config = dict(
    num_hidden_layers=16,
    learning_rate=0.0219,
    train_tokens=593800000,
)
Each number is 128 + 24 x the weight over its row's rms, rounded and kept within 0 to 255. Layers, rows and columns count from 0. Numbers have three digits each. The size before them is the row's rms in percent of the matrix's.

# layer 2 MLP down (transposed), 2048x512, rms 0.0549, rows 1586-1598, columns 256-511
103:178135144128144112123121101089086163177173116129123123106171126131126134135107159095134156129120089142117096105115129127149158130121104070102141143135146102137130142153168134109078119146111119111104080136165116138089168182135169140177150141098204153144167125120117160156129119109140177096132173137117140121101137080117122117125129123164164145154128108166115122112150154099108086173149148131134109139136167151103142101153108105147120127135138121090093179147111162093120125141123114141145094116145141143147125127128138144136108115150106120099159098107120100114137140121134133124151112119116126110158131063106138162137119140116144145101095149152131142159145159126127100158170097134125160131088124140143129132119125101091128126139072121151154103071153121132133089126119110
097:114118147147121138114136113110141151146123136114093116125119117079112196172139154124141117125110100128087126123158083133129159111124133112125064141103111147174130119172107169110121124104122156145135139144096116078102109101120119118103137158105125124130122142093138149120090160156104089129096115145127111188130104119123132125119116147135101127147153134111125130107134123138094126123156123080105110128153140095118111150101115136149124134139110111161127129136089133156115130107092157128116082164119177110127082130111090106142087117133101117145098094136116053148131150119072156134131126133073130126091110105156113131130157136110143104127095147078146078129081162126162141157139162142107132123168133120130143135141095131127145115123121128084138168154121163113077122135147122
104:120133088103109118118121085132129131089143132111090158162132139108115091149128160158150116117152118129095127107116127122119132090153131116104141156089095112189062112097123128133106111122121090123122129138080110090154119116149130111110101129103126070117121086098142166143114151117168159151168116099134103184139119177054094095157099122141134152106136134127126150110087136115121129120117113130099120134148126126106109175156156088170070156115122124133112119107088130085126103108131159134105146118124175169115135076137150138092147101102106135195129154120076113147133147103143100139125139110109110133129145102161122162109132130140143146121112146148140109131116153128093115142168122172145130142130112100163099154109130101124082071153136152141112146110112131137151121166175123
095:115111119161175129103131080150142115105151121099110131130115104099141145107101151095097080065146115146121136134101112137104109157163137115097128159090092149116190154179173106122143112136153130102133084139108148114166103136139110158084137094124118112140104138124175126113104145138130134074122131167128133146142163113095185110123117167122160147121085093165134141120173169118123136105153154109164164102108110168133124106133144161073144100124130146129160103100118100125105120121126127169138094102144099110088146142138099159149121145166174114114145110102111167133137155163172150100107135087126163117086107114153128095079130143126144115128123105145171150167104175129164157181146080089112140152125120082149097135147138129124121102135130148098148111153146105114125089179153110
095:118106104101120154168103123141126128144144179126088120117093115134090141099147150124100125112131120100119108134117149115167111153038137145080134089122128106104124144131142165126158131116122137146146118092070103089157115130163134131145133122133141148163135118111094148106167150095073106151144152148117166140143117165149140115125146156122140112114089129121091147097176079083158130143080116155119126118110150150105115153173132107148135132153133132125145141132129135126135113166131131113131150101141162147085116164182121112167164114115104086143084134124148141119109168201125067134160131137135144126139152091122159137102089147176126065115129116144124128126102133110101122162147136136124146105119144124128119149100135132161125138114109136124101116153119121151133137117119113
097:163165110143109121104099140147155106133098125104127126124131120123125145119136109114159092116124102153112116157094123090069101126164125105119156114130162138111124096139123134134099154107148105117137078127087095117137132202106136135140120124125139148161139165122090109131091118143086128114144110127100133174095107126123115130146138096134180086146143144112115108143139129127168142125092151142082129162135126167132123087142107103156190132140172091151136106103099133131156176137082132166150131098132120080135125121144127104151084107128153147137138130115087096153138086166139135132112140126134138129112106121155116099118116140130145079126144185114153113163130181168137106118116156100139126129134111146131133113085110087111133147152087107146124144122119120176122116133095119
110:133116170130116144116103142118151113138129148140192086144105115126153164098129128137147148143145113141120121112132076132103049116152122165116110143123123140166143148111126181088174121161133083143116138094106147122113139123140136098076103114145141135113092161136104118116138158149132113133126162125138122153124093128112134173152130145127150075100140133143133101165126143153121160092092119092193125144122072153106128159114131165126121130117084146103144150126095158154131132143160110115164138131108124096115138102118162143156131108129128091150144112125153107171150138149153068085168134181114116169168133163134127116078121109165111151132128166143133099140098120107118158141103134171125147095124139090103090153123132119137130153104094102088120124102106170145112123130145086
098:128128106143091166150118148172122145172155119170145150132120129173121116128125099158115125130130151152130130162131140142125113168114118092105111203133095108109121170081090151118161147124102166187124129115160157101130164162134133156147166120144127122133082104124106170142135063095114127082096193136083152067143109126145091137165119109127116141130126146136137165134120158160114147150163106145105143165156156122108113185177097158120109153156122111116096100130136128132127094134121166141117125128142183138100108162113122102132130102123126146149155133142123157155141091132148130162092084115167131136137084149114102182124153125142170132140146120158103154087145131134125071097137102135157122125121137130114152139174116098123156117110102156080088136142135113140119140127136101
118:183124138137169135128159141120157145146141144130114145128129106175122115072155119116117143191117115170155183119124157115109111119151097148112098135117122109132123108131113128146126114124130105114145128138181145152129141114091139174118101139133177140094116122112133078116108097183128166123130101169120132095127108129178166151142116128086158113105088110091125113073123164142109143094141093116127100157142118114134177103150151146137142134133163118159080140147116161118151165156177104129128145118143109168130154127105160102126100119131107117128113129141136158079123099165125148128130113134110122166142107081138190120120147066104157144106094122145167118161121149111150087134100091124154144147096189121094154130125112111125114143130158125111124115083142136116153108115154153
110:117142098112115185122141146143122167150101098174149141136155139145107121126125121137142054167187156102150109128120125111132149157162090130147160124114138084090127109138160091099134161124159077123119168177129118139117144118113153194149131143147138168127108128087143129143116152110108144125129087106101129150152091100112115138134135104150138108107102151127106123151159136127091166132115131138094122163135119162144163155151163101142107160126131098127132097107103131147181146123138128127133154099130091117127131126135092127110130112162117156142178133113143141083134092083044157099107122130142139091096080138147149089139118099101175122156113095127083125156132131101113119105110130106118172111134120167134171104139135145181151102095135178107135120129120121142110127143111118
080:146090092115127130101121124206141100161140105129158110127126150138144116128109159145115106149111174146098145098144135116112119145153108147147135112131092162138170153114097133103128151127140110128128087134143145144131137145137177120123103110103118129121141141078130110123121137138105130094123140091106160147149138127089166130125152150137159120145134141093143123124082165153139164076144092111139163098113127123131136136174116107112108119158099097121137083112114088105129073129125155114100163109127137098115110136099093116143114082100128137091093120149150127130161089169121067111117094087128128103140108089119134125126097192144128126141104105144123118111120175110147114096125129125190131143111093087147143128079108132163113140143090162115178157137141136122103089113158144
104:092160159116104167103106121123094158104148134184153133110105120138151115125103091153079135141105167099111110158135151113113149129171121127140110100087111099130125156149122111141123098130169132122126157154153100168148103116137138133150126147180149081108142128116119155148106129102158129122118129131162086089144153100109094109129177110142130104124153153143132154129114129093112124083153124128120162143094093160141149116101177124114115154110147119090150135099147086096120103120163099118095122110155151140152123157130118118085133107133130120132165103171157147136109105103147151141102169106085105121155138175108124136080126111101139138104120133125170111106138122123083112145116144155120139095126114121141129127143135153137111122131130109117140158114118118102118129138177136
092:145129105136134131136109119161094095144125125177111152121156145101099090122147129102102103124137180149133108099149132110130130091133163103119161131110113086097101094124148112120125135134162105076153163124086117146156106091089134126161080127096124151100110178117068105118151111154135130107123147117123113142160097107123108066189124156087080100134160164151135148100132093120066115120103117124091118115116140156122180204178146134122144122101123163098097126125134130098123119120109193146146173136140120136134124128163105108081128173087105100124127089140157096139117174139126112127126120133137105099087089125124163114131141176111131086139108107147142163138147131121119105154105125141111179146083120096137170117177110125122117137123151107074140099121101157141163108120121151
# layer 2 MLP up, 2048x512, rms 0.311, rows 1587-1599, columns 256-511
095:092148124117152118174127121078104128115121140115104130149097124162086106143136133165139121094146121105087148153105105103162138088127080161128143184099112129090110076132120109097176120149157105093121108145122171100108098169145112124166068131103131107090107149108118133117127110139114128139094126113114140134124125158131098159126107123145097097155170146134157138137094105130119134085184155128116083121141113145099144128135118166110118121118111146144101123118120108129143111146100141105136128126124164130129083130099107105162127164150115103154173140101156089096115155157108130102134128123120113146123075104156141129119108100088124098170104195094093117155146098124092094161201127092074122121138137134110170142118136170154093128120133116147183168135131144131134080125188109
103:154123122161140135148108108135132120148116127137135118119144139121145053135161126169160154138154100161138092170127121108109106104159141164136112081118127137147136142132117087159106120166122164090155106121128107125117128121115124165132153128121142108172089160173094126134125142103139115136116098131127142139085142128139142107146162127137146121107112137077102129156154164101148150124112140144163087136126124150100134108127128133105108179155106126201097129072124108116115133120100100152097178089136159163098134073101089111112160134143142142134093134128116114136142099123142139108162127130083131087138140114113151149128146120105122153148133181126129090145147152125122150098108122120105101128136114106124122127093148114179119093105131157137120142085198070092109108145120159
094:105132152165120141087107109058117129095092160140128127137167123121150105153161123146074115108109166110104110159085123084114096144122112109114131098121132089148114114117074159102127140101072142152103153141086095175120164131115090155067105127094137138118090100141152144149148192129112135111115118162145135123143145128116102126129140161126129110145128082128115119124128097113099161136109135101123165106183140134115125133157123115110154107122125129122098169092122135126145150135125130138082105179136169143124137140154121121147137141116075158142156113210114118119139110106113118112113122132163116109162121143108157122160151140119114126161124123150127137108127104128111128157115156141107144098116119114129144110162104103135127156143124138127135117123076103142132090144145118
096:145209165107112166119115135093108119137114127122128138148108149092118125145095116091137140156119152152144088130145155119147132148163154124068135171109105160112123146102110154132164119114102103193152173106143132105158108136152162127177122099147157143106141104144101122122136144153116145161159139124132114127204136143119118130082177088130146081130098138111132120121132124119123111121164143120127056110134166121123143143124129163126140129161125154084150100157210107158147142097161131128141100133144167153146133139094115113175142135121126081138125115080123150061122114099128122129123129123136133108145126120136101129089125113132109129134107123131129126114152140117088138176141098089154097122110090122147099089118169175114109084134154167143148129106099171135139113082123126
100:172163106120107170119096127158155123196117169134136114076126143152146098110138126117113139128118087143132116102133090099112103171144142098121110101117121144111131092107127139107173111161162156103104117130134109096131105184140130115139122164115102087112125171132157130117124134094105117192110085134135144114117124131106144093139123122149159093131134153171155112158137134109116181135109132109107135158104160115096154112194154125149113136155170141128132117094123158126142159085135171173112133145149161136134152113116134146133136115162115129130166151130163156104111171107131112175127116162128153102173111083170159120111120129139136125128132097102136119136149163125118100131131183113115108130068106152079141176120154186138103115146103123107169133157129128165122112143086097
108:173099151140156113130133151120097129133155139113131113135116141134125154110096136126171118115093136097153098169131158106116099109158138131159117120109086161083124164108101172129115079168150175092101123133106156116104130134138160127133111130078184146163138127177145144145153137129107080155105151139123192114136121166124102127162125157154133120125110116140127104180146120126086119112110112143136123148080143095153127125145125105143138109118116118123140122127125173167131085109178112123099104141154110079178128135103161167163114137119119130109141135139158121149126145154095164128142163109180132160137125104115155164119158146120090116133132101137159129107071126117162109164160160116142159118121116115114107129163133078111100124107078160094119156146145161137138132123124076
093:139135140128134148128145104146151108188148130127143121107120103157124104131108160123116162123111085149108147137128120123158102113101144152180170137100095137125122176094138124104100137115177109116144128108108123126159137159099150121120118102129110169095068123096101157106133079146112154105160127108108089132098121140123124134120125094153153175094124181166170146122108125100136108129167159129094094130133144114104136145106123128138117099168134170093104151114104166132148118138130121155162134132159179143102150117114153115112187148137143140146135123069131120127141108087163134134144123167116110150137142123156118130152125137130148124106155113098161186130119134073126129108099095133131118119121143150151171134160175140103141127113110116115124112138103138117101154105137172
112:145108138126116166131127125115138113104115115108125129125126103149103117086143105106131124151133116164107153140138140145086119151134120184126103139132143144168164125153142169086129065131135123118136119146125143125096135106121166153112122138090138174131120126102149149155149077082088136073106154124071103095080118127168133139144168116106143079116109187095133138154107159112086088125162142161093169131135160154119088171108109148144141154099116139118133133115155113144128157143169134100087106184161133139086144126094149089152108141133117095140186118129153115166161156129111120130121126146126134138115096150129110163055110115120143108124132130161129136129160102054092134130101149150134135166102167164157142114161137143104148139104156111119127135112160166134111098159114125
117:164154090139106119148169136123089092101111130101128107134108131112125151126123132122102111112139128122107121164150138168074134149110180151116076113131152134125122116165140119149134094157123162110124135104177173191170132195172101088170111142176138115096090120141133156148136085143129130090194042166126149139129165138138126158067111142105147112116120138112133153133137134148150145104115160102129124127092152174099131110153105143127116126123130127153124115098112151113154108137131156103148167111117135145102097145118187119129122087121105105097126145133145130116079096125127108149152129111131115140089131110121134134142102158131189142087140124147106126088163114117113152110127112147131128168161140093153156098155088106115114123158097139116136103151100119114107152111118150
084:166110142108123151092127142136131104137157130164131117177096132113142175095166075110106108133158135143091121108124106111120157110135150100168124141131106173100113160087122072169143146124110105133122138072128080074116129121112159129197135087133133142128068113125105127098138141110107093108112143137165128159148127101126123112137129138147104082158135148171114119139148135139126153156141094101143110162145090170125152090102113134100115086111114146175149074156060111156139069153147109076133124136107137095128151130094120130113108125154124148110127115139130149136119106143107095148158143101095132190124125097189151118145148141091119088135082155130139077119172102157157136135159139108119077116139146087148101139092171090121137121124128143097139135152114118124144116118134151
107:099106126138145117149090095122189146135122157133145126134102112143156135120097121151149176096182102144152125129113138135102111120085096074153103092132106122122157145164130111110137150115165118115117141095105131145153121088110169165121168117161129169083140113085111096131140098126141119193101145133141132130126148130099156128136139117167122099123133117137095164141101112091153140110089119092106115182049136115141188122162116167130163126088124171096158141130128150116088144155125093103130088130097151172147109125117120129103129133107150146102152139193118163167089165149158095114141169133148144132139112114140126128110115125129161100102112074162134134092144127105137125143127145090142161119121095116120160123154124124133139136115114116137099156134127142126080094127140150
096:091117155112105102136114138111123165116101159118140185130152160111090090127108175152166155124146164127129065115160110129085116144126135165117166114125139109092134164082167147128093119099065122104106097087120059128134101080105107111140084111111174144123100121131136110111166131104124152136165148153124128143133098153087112134158115153104091114099082128122104090106140128133162107116126140106103113135136106104124133115130074136123132135115091100133125111081099085132097170131115139120161086144168128140120101098126106083122144138135104115085164161132129122124117134133109114127164135120122115161146115141146142134121111147121100122160131101072122145116127111094113105122094113088136155142152161118092115136096134115162106167127101113149129107139151127103141139090124121
104:121135107124105114112128149130165116133126156119115103127124142135123111130080103101134054098157132098161108105098100138147121100137129168117152128120143097120133166080181173117105088107091097146095120152158111129140133140067143112133170113119146110166152149151087125151181150162158159103107105128113147158126102083129112172122129086129146091119080125124130131132128125163138134131102129116150138133184128173125118126113110141150161098131156132141125153118122089131141155150122118067146099147134088076147125096150113195155145115141072160097136117127140084109128140163149092101074123115168069114139128112110114112149148142167130097150181155124174121174132131111134105143155130120131131114127111119097122148145109145099124114151108135134135092152106138175109096119136131